python train.py --head_dim=128 --norm_place="peri" --rope_fraction=1.0 --tie_embeddings=true --init="normal" --beta1=0.95 --lr_head=0.0139 --decay_fraction=0.579 --train_tokens=352600000
Each number is 128 + 32 x the weight over its row's rms, rounded and kept within 0 to 255. Layers, rows and columns count from 0. The size above them is the row's rms in percent of the matrix's.

# layer 6 MLP down (transposed), 1024x256, rms 0.108, rows 53-66, columns 0-255
size [100 103 102  98  93 130  91  84 107  97  90 104 102  95]
[[115 137 144 105 170 142  73 151  36 182 111 143  96  99 162 149 133 156 140  57  78 117 120 145  68 109 103 172  77 143 184 126 177  79 124  90 143 127 171 148 137  80 148 201 121 122 120 138 168 101 132 143 130 114 105 113 101 180 150  91 100 152 119  93 121 159  59 192 123 111 102 140 113 159 125 106 118 183 111 135 157 174 130 133 216 106 137 157  97 165 125 142  89  84 111 121 125  77 170 151  94 120 146 147 167  78 109 124 138 133 115 181 118 166 108 151  91 118 188  95 122 148 137 119 126  75 136 158 131 134 147 150 157 140 132 162 124 135 148 183 137 194 117 109  97 161 165 142 126 157 136 154 136 201 104 109  99 173 138  97  82 115 118  87 102 161 112 168 146 155 115 172  69 111 202 119 128 152 135 168 106 103 140 104  84 176 155 196 132  51 111 127 161 151  60  98 152 156 172 146  83 166 117 135 101 111  60 157 196 105 140 136 172 116 160 166  81 129 142 176 144  71  68 133 142  95 139 123 140 146 100 103 161 113 139 129 122 160 153 169 143 164 126 148 142  87 146 130  92 139  73 151 116 125 104  96]
 [186 198 136 125  88 165  74  92 135 176  86 132 108 113 129 136  94  78 119 151 142  96 116 131 151 131  75 165 168 125 155 207 151 137 131  98 146 105 148 143  48 128 220 148 159  79  99  61 139  98 136  82 109 131 134 160 130 106 175  81 129 140 135 112 123 186 130  57 141 101 183 143 157 118 111 101  96 131 172 138 170 165 120 150 124  91 175  96 162 116  95 109 158  93 104 159 152 182 134 111 127 114 121 176  82 132 103 172  95  91 133 131 142 173 176 122 141 142  77 161 127 128 126 152 128  99 133 166  81 135 115 136 112  87 135 149 154  79 115 152 184  78 135  88 114 152 119 105 134 134 178 130 108 131 149 170  79 175 162 147 143 148 144 118 155 115 140 144 131 174 108  95  94 126  77 142  83 124 112  79 126 114 122 167 174 134 171  90 133 105 135 136 101 125  73 169 134 101 114 110 119 137  93 142  35  79 168 141 135 101 134 116 119 121  86 140  51 125 202 175 140 151 174 136 166 162 132 112 144 168 125 149  98 112 160  61 140 125 147 145 150 130 131  95 196 157 161  92  91 101 149 217  97  83 162 116]
 [102 157  99 157 148 102 174 186 119 109 121 143 126 141 149 132 140 100 131 121 121 125 110  69 142 127 147 106 137 181 136 134 133 167 157  84 174 143  95 170 163 141 156  82  51 112 178 106 112 114  45 141 162 120 119  75 102 113 151 167  86 184 137 132 125 141  54  39 154 131 125 151 153 144 133 132 108 124 173  95 109  83 158 172 229  84 118 121 154 158 134  86 148 149  78 179 121 208 109 156 179 141 131 123  75 140 128 130 132 123 103 144 112  99 102 125 176  93 117  98  73  84  93 121 125 135 124 127 118  80 130 170 136  90 104 150 152 116 136 120 101 163  52 102 146 116 151 127 125 182 144 128 138 166 144  67  65 120 125 127 122 137 111 185  81 149 102 140 137 119 159 118 156 104 147  81 109 144 157  84 138 136 104  77 175 146 171 201 101 158 127 119 119  98 146 111 134 124 125 142  78  73  94 152  94  72  40 195 104 133  94 105 102  74 145 104 111 138 188  76 139  70 106 120  90 127 134 110 117 125  79 160 155 148  73 136 117 113 161 175  97 125 104 130 187  95 133 122 100 147 102 146 137 100 156 142]
 [114 105 133 110  98 134  94  79 155  97 134 126 150 114 100  72 140 123 101 154 120  59 133  97  67 208 125 126 121  86 127  99 110 132  79 124 107 151  93 100 106  62 111 158 166 100  93 147 139 140 127 179 163  93 128 109 103 121 144  47 145 120  97 138 125 148 164 127  98 150 167 140 167 107 130  90  82  98 114 136 137 140 162 147 157 140 161 133 106 116 123  79 150 140 117 114 156  79  95 153 106  99 151 122 161 137 116 178  99 144  98  70 190 212 197 104 117 173 138 131 153 143 108  78  62 120 158 170 104  64 157  81 117 139 128 170 164  45 151 106 106  65 128  66  75  80 152 109 126 142 134 142 124 140 167  80 123 124 139 158 132 116 124 117 137 148 141 105  98 118 159 152 136 117 125 114 148 103 111  93 123 182  58 164 129  99 170 128 181 179  82 101 174 132 131  65 142 145 118  92  52 126 102 108 109 134 104 142 124 106 173 128  84 120 117  85 119 205 160  86 102 136  73 164  93 154 112 105 165  89 142 117 150 192 140 102 137 119  98 111 110 201 130  87 138  91 122  93  86  53 126 151 119 135 132 180]
 [146 171 165  98 122 112 173 142 103 136 124  96 107 100  95 126 169 168 111 132 176 142 121 159 129  92 145  88 128 129 113  96 138 118 151 120 113 119 108 139  69 136 134 134 189 132 173 177 127 133 146 138 132 127 120 159 208 147 113 151  74 166  78 102  94 110  68 196 137  90 189 103  88 169 108 104 104 126 140 150 108 111 146 127  89 106 154 181 128 117 183 102 130 170 114 130 175  94 129 165 104 110  73  97 133 149 105 217  95 125 117 191 113 130 103 115  74 138 111  40 103 158 127 125 108 116 177 154 107 115 120 150  98 190 108 108 141 115 104 133 156 114  89  98 148 138  83  98 136 138  34 103 148 141 124  99 152 110  94 132 115 131 102 151  86  79 170 138  94 104  76 149 111 141 158 108 110 183 139 110 152 106 169 123 157 142 145 132  89 154 106 138  88 139 107  55 172 169  39 102 115 113  59 164 200 123 161  77 115 152 154 146 157 145 133 143 154 161 138 122 149 134 124 171  81 101 149 186 129  78 122 178 151 102 128 181 111  98 150 166 166 134  80  99  95 152  50 178 116  82  97 102 149 138  89 110]
 [129 106  96 142 108 162  58 137 143 169 123 114 155 114 142  92 130  99 102 133 141 142  96 130 142  81 122 159 160 169 137  80 146 107 188 132 142 102  87 111 145 134 108 156 118 134  87  62 191 166 103 127  85 101 114  76 127 106 118 125 150 141  89  60 155 122 110 142 194 147 111 109 117 118 103  92 126  82 152 125 160  94  99 159 126 123 125 159 149 125 156 134 128 105 104 139 126 168  57  94 114 136 141  75 136  76 110 170 111 125 141  92 127 125 118 130  82 146  79 101 163  99 126 112 154 179 142 140  87 145 184 121 150 165 134 122 140 131  84 144 138 126 125 122  71 208  88 166  62 120 114 159 197  68 130 158 116 172 175 182 150 141 117 121 115 104 174 175 121 171  65 143 138  65 190 119 140 127 183 197 101 123  75 123 157 142 148 153 132 208  79 149 117 130 126 140 114 149 132 115 100 101  94 108  92 138 125 131  79 159 179 108  63 186 109 137 118 128 158 157 112 116 161  75 121 134 155 180 127 103  76 164 160 164 123 120 136 163 143 217  57 114 170 113 131 170 120 153 151 130 176 210 118 130  71 154]
 [165 100 142 151  98 122 150 140 105 121 108 126 102 129 131 186 175 126  53 108 131 167 140  98  91 154 139  77 125 135 169 141 114 154 115 143 121  85 144 124 100  69 145 104 124  60 171 125 145 154 139 121 187 138 133  96 153 160 158 107  88 140  93 132 119 104 102 175  74 129 168 118 126 142  95 160 112 178 167 143 170  93  88  94 151 139 137 189  79  64 131 140 142  86 105  78 203 138 185 161 156 127 153 158 149  62 115 106 131  92  88 140  73  47 159  90 117 124 152 108 153 127  87 158 121 140  91 117 167 136 134 143 120 142 168 136  86 147  80 184 108 160  69 195 148  86  93 204 120  97 128 130 155 101 178 176 128  93 123 118 107 128 127  89 153 142  66 127  97 115  87 133 116  96  79  85 162 108 120  76 150 146  53 134 128 118 160 106 145 126 150 127 163 170 111 122 135  89 173 138 116 122 142 172 120 112 150  78 122 128 175 144 157  80 162  91 108 160 111  89 116 163 153  91 164  74 163 120 132 121 159 121 137 157 170 117 120 114  72 162  38 164 155 121 145  79  82  59 131 161 140 171 166 139 150 121]
 [125 147 128  66  95 120 146 179 104 168  89 118  76 160 139 182 109 147 154 182  98  61 192 166 148  99 148 153 148 159 160 119 117 149  95  95 147 143  75 167 126 151 111 202 127 102  92 100 127  76 139 128  93 146 124 144 113 154 109 146 134 146 126 111 101 156  84 163 100  98 109 127 126 151 117 147 129 117 168 127 124  99 138  58  94  98 134 124 151 105 136 101 168 118 114  90 120 116 106  91  88  93  63 146  41 182 176 132 170 110 102 120 132 116  81 146 128 136 136 113 136 120 132  82 175 131 139 134 113 161 151 156 104 129 142 163  80 106  73 141  85  58  95 114 144 120 133 153 117  87  72 155  98 170 172  66 111 109 171 147 124 142 122 200 130 146 142 124 130 167 142  95 131  96 106 171 117  93 101  75 130 162 155  74  98  93 132 151 134 192 146 123 111 180 159 107 135 128 168 190 103 146 129 104 140  84 115  38 104 172 171 132  78  85 158 169 151 159  95 155 105  75 157 107 102 154 127 111 107 120  78 131 127 133 114 190 162 206  81 133 191 136 173 174 159 129 103  82 146  87  95  96  91  89 129 151]
 [115 106 196  91 178 136 164 141 101  89 117 136 104 129 165 115  91  96 134  85 152 117 145 140  63 187 114 156 157 154 116  87 141 181 111 137 138 181 104  94 148 132  87 125 102  98 156 139  71  79  94 153 120  75 119 128 129 190  92 147 110  86 135  87 142  98  99  97 141  72 113 155 153 149  90 119 147  82  95 114  75 156 101 140  82 138 175 125 133 139 217 150 168 123 151 154 143 101 135 123 191 159 136 123  93 153 106 135 134 164 131  91 125  77 117 100 161 144 133 118 148  92  78 139 136 136  55  99  71 112 163 160 121 207 191 101 201 115 120 124 112 164 146  93 163 115 100 107 169 111 158 169  93 123 132 131 154 189 101 135 155 147 164 116 146 129 179 108 157  94 163 108 105 166 147 169  64  92 145 138 117  68  96  91 129 103 117  85 107 100  79 101 107  93 123 138 165  69  99 137 121  94 121 148 134 148 175  54 114  87 142  74 115  77 119  63 115 151 172  94 126  92 147  71 152  32 102 122 142 114 118 103 149 138 140  93 103 147 156 165  82 141 120 152 164 151 128 127 119  83 109 105 101 146 163 141]
 [124 171 115 100 123 164 105  81 138 119  87 115  86 146 148 134 129 173 148 202 164  51 208  87 124 155 119 108 135 143 129 108 153  51 159 159 121 138 143 113 126 140  78 173 111 129 176 132 150 137 126 150 169 176 144 134 153  91 123  50  80 179 125 131 197 134 110 212 183 109 127 120 118 169 129  95 137 158 110 134 123 116 140  92  77 114 126 132 114 113 138 145  82 132 205 126  98 162 112 125  79 123 102  78 122 141  81 110 151  98 154 123 131 146 153 149  97 136  78 100 171 129 171 165 137  69  90 188 139  89 106 124 112  72  68 117 103 149 101 127 101 145 133 172 101 121 135 114  87 124 135 158 148 124  88 103 186 147 143  89 145 111 164 139 201 154 126 168 106 145 211 120 149 111 188 161 179 143 112 138 133  87 125 173 173 154 136 131 164 152 129 131  87  95 158  98  98 130 132 114 139 104 115  73 101 161  69  76 159 129 130 120 123  93 206 142 122 102 142 171 146 131 116 115 100 155 144  85 119 183 132 144  92 108 150 104 116 157 107 127 101 126 141 135 167 161 232 149 183  87 109 107 109 164 150  86]
 [149 181 106 132 139 104 127  84 102 149 112 126 127  79  95  92 149  88 124 160 156 148 139 189 145 115 123 144  86 139 144 125 139 105 192 159 122  98 149  93  94  97 101 156 110 186 120 122 133 104  94 103 110 146 190 110  87 126 103 128 171 188 116 140 113  58  86 106 134 173 129  81 102  60  81 139 137 161 169 125 147 196 114 138 122 144 132 105 127 150 136 134 132 126  90 122 136 126  96 156 153 169 158  77 112 122 131 179 172 127 147 139  96 141 120 206 163 141 122 158 162 150  94 167 113 138 188 125  67 147 136 125 198  71 104 146 158 156 120 159 124 135 128 101 158 148 192 107 199 100 157  80 152  97 240 159  91 133 133 189 143 123  95 103  62 102 146 155 129 189 110 180 117 134  74 105 110  99 156 134  99 108  75 141 112 151 104 141 144 148 108 114 144 167 131 111 149 107 155 126 125 169 208 140 121 113  71 151 113 169 180 147 143 189 121 181 148  83 131  98 125 126 195 139 117 145 106  80 128 126  45 151 146 173 112 182 156 114 107 133 138 113 149 125  98 110 170  85  82 112 109  79 120  79 141 105]
 [130 114 151 124 104 154  87 110 110 105 207 120  97 101 179  74 132  41 120 118 111  96 125 122 171 121 181 100 192 208 126 132  92 109 117 118 146 132 170 108 138 101 158 166 130 104 143 199 139  60 138 105  87 104 130 132  82 112  84 120  92 128 156 113 107 155 104 179 126 137 156 135 114 177 124 134 123  94 150  58  80 189 116 131 108 148 118 126 109 104 144 113 183 125 124 171 140 107 177 109 120 137 112 147 145 201 101 129 118  67 120  79 115  93 149 106 115  96 210  76 134 154 105 121 141 178 189 171 136 125 133  83 121 162  59  69 108 143 141 137 134 134 138  72 140 155 106 103 166 159 141 102  89  93 172 164 152 132 116 176  74 101  86 124 182 154 143  63 167 165 111 138 128 164  99 115  81  60 159 113 104  99  97  92 111  88 107 128 114 145 131 111 173 146 158 111 123  92 107 162 151  86 111 145 176 176 130  93 161 119 141 116 176 220 133 130 178 142 168 186 158 181 140  89 106  91 148 129 116 103 146 153  93 129 145 161 132 123  89 157  93 118 103 121 134 135 121 105 133 136 127  71 142  85  89 157]
 [164  95 173 136  92  90 106 163 183 114 126 156 110 213  94  99 145 154 126  92 138 109 108 151 105 115 101 142 115  96 128  82 173 100 164 105 135 160 149 154 109  94 138  69 144  59  68 123 141 114 112 154 116  59 111  97 142 160  98 125 124  96 142 125 183 121 136 124 157 130 170 140 205 132 101  67 124 135 124 118 174 130 106  80  67 154 125 166 114 115 137 164 133 120 110 146  63 186 128 121 138 148  88 160 140  95  92 105 144 176 204  56  93 143  89 168 126 141 114 131 157 145 118 125 158 177  99 126  73 181 130  97  81 104 199 117 127  92 135  64 129 105 150  73 113 122 164  84 110 136  96 109  94 196 123 120  67 173 171  89 114 148  89  78 131 182 160 104 133 119 106 117 148 196 132 135 115  88 129 174  66 145  74 131 133 128  91 100 147 132 116 148  93 161  97  99 133  65 160  94 113 109 129  94 148 140 129 160 103 132  84 214 157 121 137 186 128 106  86 151 136 148  87  84 152 123 118 113  90 123  96 136 148 110 157  99 107 171 165 107 100 121  78 130 110  75 176 169  96 140 152 123  98  98 125 137]
 [133 123 192 136 115  76 177 139 125 151 121 107  90 120 194 129 130  86 115 201 134  88 170 127  84 107 174 108  76 140 143 139 159 154 148 138 103 111  75  70 133  66 105 121 130 173  94 166  69 106 181 121 172 110 122 125 103 208 131 101 120 158 102 123 131 169  86 146 123  98 117 123 101 192 114 133 111 130 123 123 123 142 108  89 176  91 115 136 177 105 113 101  71  53 161 136 176 172 160  99 138 171 146  85 197 173 137 137  87 136 131 170 159 101 148 133  99 117 173 129 126 154 121 165 100  60 101 114  90 112 119 101 101 105 123 111 123 138  53  97 116 172  99  95 119  80 132 115 113 116 121 181 109 180  97 116 127 177 131 119 111 108 192 122 146 129 148 116  62 183  51 140 167 108  97 176 142 116 151 113 116 152 144 123 165 179 105 129 128 179 136  93 124 122  74 107 105 136 112 138  38 154 128  94  96 145 119 105  83 141  88  81 149 118  61  91 139 105 150 168 105 144 128  72 132 172 169 154 134 119 142  82  76 114  98 102 122 100 111 127  93 134 183 138 120 135 164 116 111  99 201 110 140 181 127 116]]
# layer 6 MLP up, 1024x256, rms 0.121, rows 54-66, columns 0-255
size [114 101 103  96 115  99  90 112  95  90  94 100 100]
[[146  86  86 145 153 170 205 128 111 137 132 123 185 119 190 114 107 152 142 189 136  77 146 126 128 176 163 133 111 116 113  53 145 140 123  99  81 179 110 131 111  98 147 136 104 109 101  62 134 166 146 163 155 160  99 128 130 104 116 115 120 151  86 130 137 133 126 103  99  91 113  91 162 132 174 141 154 135 125 150 113 128 177  74  65 122 101 102 118 187 173 116 182 112 143 111 120 129 130 149 115  91  40 132 138 149  77 120 103  85 146 128 110  70 168 100 152 119 138 172 147 103 172 129 102  86 153 135 149 169 116 164 105 140 129 143 126 137 138 190 156 103  94 112 133  87 194 205 169 102 124 133  91 133 109 158 122 186 106 141 169  82 110 112 222 134 178 106 116 140  78  90 147 130  89 137 136  66 163 121 109 132 131 143 126 133 192 186 111 126 156 147 130 133  85 133 127  80 108 143 144 156 181 159 191 191 123 121 144 135 192 155 202 138 118 190 153 184  88  98 129 132 150 119 164 103 147 138 146 143  70 145 168 121 157 113 132 110  69 153 115 197 135  77 157 195 158 128 118 121 157 110 141 129 183 105]
 [129 137 206 137 160 202 149  93 159 126 161 196 164 156 127 134 118 106  60 142 114 119 146 176 185 149 115 147 125 154  92 145 142 111 103 126 108 152 122 196 151 107 149 154 116 146 167 115 105 157 148 110  86 177 151 178 111 147  60  89 115 140 129  86  74  95 168  90 113 114 110 155 194 141 105  93  93 159  84 157 113 164 103 127 103 123 159 120 109 111 128 150 151  64  66 148 128 145 127  95 104 103 133  41 132 120 135 145 127 105 129 147 126 120 132 135  88  90 117 149 194 109 183 125 107  84 125  60 122 113 146 128 154 186  65 113 129 167 104 130  85 102 164 120 178 103  75 118 125 125 120 148  88 143 162 132 146 114 121 155 114 140 135  52 168 156 114  74 188 121  52 153 167 211 120 137 166 122 137 182 133 147 178 168 102 144  78 146 140 107 148  88 130 192  92 131  79 112 146 143 119 152 141  46 109 157 133  93 135  95 133 150 157 167 161 107  89  95  94 132  80 170 117 161 158  81 130 152 132 135 151 153 154 123 140 156 168  97 190  87 105 100  93  98  84 120 105  92 160 142 117 134 144 178 162 129]
 [ 86 187 123 162 158 131 156 122 103 137 116  93  54 186 151 144  87 106 155 115 177 129 148 119 148 119  90 168 146 104 156 104 186 138 155 138 166 110 191 104 154 207 132 107  94 128  65  85  67 158 138  91 120 158 157 178 134  72 177 124 143 118 137 187 135 162  98 158 133 122 151  90 158 143 110 157  92 115 121  86 162 118 129 167 123 143 156 123 104 106 116  56 145 155 138 108 118 105 128 121 144 126 126 129 155 194 114  92 131 106 153 166 108  88  72 100 115 137  61 114 190 112 175 113 152 114 113 148 162 158  98 147 113 170 152 149  94 180 144 154 147 137  86 126  87 154 143 167 104 125 134 147 107 148 137 121 113 177  57 115  87 138 173 135 119 135  93 113 127 118  83 165 170 141 161 153 108  77  93  96 120 145 138  82 152 211 133 198 135 160 174 157 103 177 109 113 103 135  96 117 119  54 100  46 184 120  85  45 106 114 148 148 116 112  91 163 149  76 144 127 191 150 151  74 138 143 175 141 166 143 155 141 103  83  75 118 119 129 144 154 158 118 115 138 105 122 108 168 150 135 157 126 184  74 144  97]
 [126  64 155 141 115 118 156  99 121  91 104 176 125 176  86 124  69 108 209 154 111 127 123 123 145 168 155 140 121 133 165 171 104 124 169  77 151 120  93 141 153 156 103  89  62 140  96  69 142  89 117 179 123 126 118 102 138 116  98 149 151  79 188 143 123 154 128  39 155 147  96 116 136  70 102  65 188 149 151  67 130 154 114 123 200 135 134 146  96 166  87 111 124 129 143 115  98 105 192 102 150 113 153 149 108 104 120  83 178 118 125 134  79 110 132 180 145 122 117 152 164 137 158 102 133 159  61 117 164 132 175 147 133 172 166 123 113 110 154  74 104  82 180 115 138 135 109 118 118 150 221 191 117 130  99 152  83 123 103 123 194 188 165 122 106 131 112 127 119 120 175 104 149 114  76  86  66  88 103 138 119 171 124 146 127 118  95  96 120 126 113 101 137 153 137 130 165  88 219 179 148 175 185  74 159 147 151 143 123 118  77 118 101 147 155 131 169 114  89 122 167 130 101 141 166 153 127 132 143 160  88 113  62 100 111 117 165 117 169 106 119 130 133 176 114  80 198  90 129 139 113 127 151 154 161 119]
 [175  57 103 127 131  87 131 118 139 107 132 206 111 125 162 135  70 118 163 122 129 168 124  91 150 118 148  87 125 123 129 110 169  65 171 116 131 127  84 121 140 133 151 134 151 157 127 151  79 137 153 128 135  87 162 123 175 152  97 134  75 175 169  87 127 172 181 173 166 169 140 139 159 111 142 191 140 127 119 149 155 106 117 139  45  84 182 106 181 112  94  93 116 126 125 128  93  88 149 103 178  66 146 145 137 107  95 113  68 139 153  80  91 151 133 110 141 100 111 103  96 144  66 104 170 156 171 105  92 148 129  99 143 136 144  94 135 125  42 154 148  95 114  80 107 179 154 125  66 139  91  79 142 102 138  79 132 110 128 132 102 155 165 111  66 148 152 148 137 130 181 110 135 142 131 174 167 144 161 137 145 150 163 175 166 126 162 147 144 138  63 149  95 126 133 213 126 127  98 170 152 137 125 141  59 112  98 144 115 158 161 116 103 152 160 103  90 121 159 111 157 173 140  72  98 136 125 190 115 163  94 147 114 103  80 168  92 127 137 188 106 142 118 147 112 112  43 140 133 167 173 195 163 153  65 106]
 [ 89 149 153  85 169 111  72 100 152 152 166 135 146 117 114 117 119 128 174 122 159  77 109 128 124 130 133 135 206 116 116 101 159 131  74 125 171 111 144 132 129 149  78 172 153 151 121  84  94 120  97 177 128 115 118  88 123  45  84 124 153 135 172 136 123 122 155  64 177 165 131 121 135 141 151 155 173 155 126 132 117 127 193 113 135  97 139 108 156 182 137  98 127 151 183 155  53 100  81 218 137  84 129  43 113 176 128 151  88 159 158 176 111 177  93 106 133 158  95 139 157 119 127 136 136 155 135 160 129  86 203 141 119  79  79 113 131 155 151  98 133 132 140  45 158 128  96 129 121 117 146 115  83 166 161  60 135 134 147 153 108 123  85 130 149  76 100 172 161 183 143  80 134  72 131 158  98 137 124 162  94 115 163 168  88 149  76 134 130 113 108 140 166  91 139 135 147 127 127 139 117  68  93 125 163 147 162 115  89 170  88 115 139 168 105 132 110 159 152 124  85  30 110 158  89 193 105  78 122 118 140 124 110 120  99 115 189 125 192  99 161 121 149 162 130 159 121 175 109 110  96  73 103 140 147 164]
 [180  64 147 139 102 137 115  84  94  52 117 139 147 120 135 112 150 103 121 156 101 211 131 160 152 138 130 120 101 165  79 102 156 121 183  93 115 124 184 135 162 139 139 100 124 195 166 105 124 138 125 175 171 131 137  97  77 104 152  94  92  88  82 114 169 180 112  72 151 121  87 165  97 137 133 153 141 199  64  76 102 142  87 159 168 118 111 126 123 168 146 174 177  76 126 144 131 127 125 117 108 109 175  71 170 118  80 136 133 130 138  84 115  98 103 113 143 134  60 135  74 141 115 135  88 132  81 114  87  92  97 122 157 129 116  83 155 163 148 183 141 136 135  89 127 108 169 116 122 156 160 138 136 105 127 136 133 135 121 117 161 156 131  64 134 137 187  92 131 101  72 160 100 147 157 104 130 120 187 205 144  54 110 168 144 154 116 125 119 118  84 113 104  97  90 110 137 136 113  88 126 138 107 146 109 129 148 185 138  73  89 102 141 133 144 125 141 167 174  85 124 217  97 167 114 115 162 129 181 133 142 203 118  78 148 108 108 120 136 192  98 152  94 117  88 123  93 184 165 141 178 129 154 184 150 180]
 [130 160 141 147  78 149 172 227 142 102 141 127  95  96 146 106 127  20 141 123 100 140 144 175  79 136  79 118 125 110  93  95 140  88 110 156 123 162  71  89 182 119  88 145  85 160  75 149 143  92 135 135 167  91 124  87 159 149 161 150 108  54 108 120 134 117 150 168 105 107 187 102  95 119  98 121 147 160 152 143 131  88 118 181 129 113  62 115 132 146 201 135 131 221 140  67 128 151  83 102  29 149 142 127 125  94 131 160 121 121 187 144  94 152 146 108 190 122 170 155 173  91 179 151  92 150 141  68 107 110 126 175 137 124 169 101 120 119 142 114  83  69 132 131 118  56 120 120 144 156 149 153 136 140  85  83 122  99 157 136 138 143 138  95 128 135  69 101 126 134  83 112 130 136  71  98 114 128 162  95 120 141 159 179 172 139  87 140 138 137 133  75 136 103  93  74 128 139 170 139 166  91 154 142 116 133 121 127 139 110  92 111 150 106 109 197 122 169 140 144 113 134 149 182 126 113 133 138  94 137  88 123 124  65 170 141  99 193 104 191 167 142 117 141 104 175 156 150 112 147 150 157 170 131 107 123]
 [164  67 166 175 122 105 163  76 157 138 136 115 180 138  93 128 130  76 139  72 126 106 136 104 117 149 114  93 136  73  94 155 160 182  90 135 125 134  81 134 109 155 137 103 130 128 115 113  86 108 121 121 116  92  83 132  99 187 123 183 169 114 143  86  63 106 205  93 102 121 107 122 126 125  76 113 119 103 131 161 151 129  69  97 142 149 146 106 102 156 128 153 127 136  77 175 147 109 105 115 109 106 151  99  70 142 167 110 113 163  74 139  95 157 131 125 162 108 134 187  71 137  95  90  66 154 157 130 119 100 164 140 136 181 153  84 212  95 155  77 183  79 146 148 126  95 150 149 140  76 115 120 100 119 124 131  80 154 162 167 171 147  26 127 129 139 119 141 110 124  81 137 117 130 103 111 129 118 100 185 136 174 169 149  71 123  92  65 153 138 137 135 181 147 126 169 152  93 141  84 166 107 115 151 151  95 149 159 140 104 137 120 137 169  66 115  88 147 115  85 134 191 154 116 119 122 126 105  91 110 142 128 136 150 150 157 122  38 145 150 158 134  63 115  98  62  81 118  96 144 130  77 112 116 132 214]
 [104  82 117 127 113 108 151 139 170 143 198 147 100 189 150 146 125 158 210 123  59 120 126  72  97 118 155 155 165 120 150 163 101 121  73 108 126 115  76 143 147 123 105 154 159  87 160 121 102 102 115 152 110 133 122 180 117 139 133 143 107  72 133 116  87 188 194 126 123 100 113 183 159 169 137  71 110 136 105  78  99 157 115 127 151 120 141 119 103 111  90 148 117 118 178 149 104 165 139 140 101 115 111 126 140 126 136  96 125 146 136 145 131 149 113  33 128 140 175  87  69  87 191 101 136  86  54 138 151  99 138 114 100 168 103  79 113  97 174 117 147 151 137 138  98 132 162  78  82  83 131 168 105 183  71 114 146 158 130  72 159 111 208 195 178 186 100 117 102 108 156  77 156 114 164 145 103 161  67 143 155 142 190 127  91 103 149 133  91 165 157 102 172  85  38 150 119 128 157 123 111 131 137  88 182 148 135 113 139 103  83  98 131  97 136  95  93  92 129 198 118 158  90  94 122 101 103 137 116 177 134 126 133  71 139 105 126  70 165 145 121 144 118 124 153 156 105 115 133 110 152 126 124 171  81 174]
 [107 143  81 100  90  77 155 103 118 118 119 150 142 158 148 130 145 118 128 165 137 135 157 185 114 127 128 139 105 140  72 108 106 134 210 152 120 136 106 163 115 135 130  78  90 125 118 171 161 122 171 127 135  92 144 145 143  95 183 144 117 151  54 114 123 114 108 104 130  35  81 155 154  52 138  91 151 187  37 120 132 161 136  83 128  83 159 146 139 122 111 135 160  94 112 100 103  93 131 125  96 149 158 108 112 125 221 129 155 169 148 202 101  89 144 133 180 133 124 170  96  70  83 105  97 109 126 138 162  90 112 175 144 164 153 114 156 164 115 123 145 106 184 120 140 157  81 125 117 165 133 123  94 138 144 145 111 124  96 124 153 123 100 103 146 138 134 143 128  98 156 201 134 164 114 177 158  97 178 131 128 106 139 147 121 145 153 111 125 190  76  92 113  70  67  86 104 211 130  83 144 127  78 184 133  52 119 103 145 193  97 167 145  66 128 132 102 138 204  89 123 139 134 142 131 130  96 107 160 114 201 162 102 122 149 142 155 166 113 138 181 160  96 113 184 123 121 126 163 100 158  92 137 137 105  87]
 [126  66 120 130 148  90 116  98 133 160 133 122 114 113 123 132 157 184 156 142 101 110 179 128 224 115 105 169 110 158 162 215 119  75 175 126 169 147 113 101 143  47 133 199 114  97 182  97 157 122 181 135 108 110  99 172 121 126 114 142 193 124 170 139  87  99  85 119 148 190 146 107  93  68  72 140 168 171 106 181 156 161 124  70  66 106 154 108  98 140 151 141 143 171 142 138 131 159 117 118 100 127 171 188 129 138 151 151  94  94  72 106 142 149 142 118 150 121  60 106 163 115 150  89  85 140 133 121 129 128 153 122 131 125 111 136 154  88 119 163 148  87 150 122 172 106 158 104 122 148 183 121 130 127 159  48 155  57 185 173 127 119 146 134 107 130 140  97  84 121 143 146 117 157 127  79 158 192 120 184 159 215  71 115 144 135 147 135 128 118  90  98 140  64 108 141 133 167  87  75 131 127  80  76 110  72 127 107 105 167 155 136 144 140 135 118 207 143 151 129 194 134 129  99 125 113 125 170 102 102 124 110 101 175  91 119 133 159 115 152 115 158 137  88 109 122 120 125 159 114  71 102 127  96 113 136]
 [136  76  92 136 130 152  70  75 130 103 152 120  90 116  91 139 188 125 202  42 143 170  83 119 125 182 103  99 148 131  97 151 109 112  83 157 114  93 121 192  82 122 124 137 138  83 175 112 126 113  76 181  50  85 106  96 133  81 127 118 144 120 131 129 117 105 133  82 131 175 129  98 191  81 103 162 134 128 111 144 105 136 115 182  83 176 142 131 123 123 104  85 156  94 136 132 145 131 108  88  82  78 184 192  89  53 115 116 152 141 151 111 140 146 133 101 118 153 129 134 157 136 120 129 127 159 157 127 156 125 133 144 169 150 125 148 119  88 118 118  58 115 102 123 142 191 169 124 176 123 113 126 169 110 163 128 135  24  78 132 128 152 139 110  77 110  87 159 121  97 138 102 155 151 156 111  92 171 118 112 131 145 151 135 158 145 145  87 156 135 123 161 160 133 145 163 166 178 131 107 206  90 166 106 204  56 146 180 123  86 146 136 159  70 141 149 120 132 108 125 153 115 125 135 170 173  71 100  57 131 135 152 169 115 120 101 124 120 137 162 137  68  73 134  76  92  94 134 115 124  57 143  98 133 150 137]]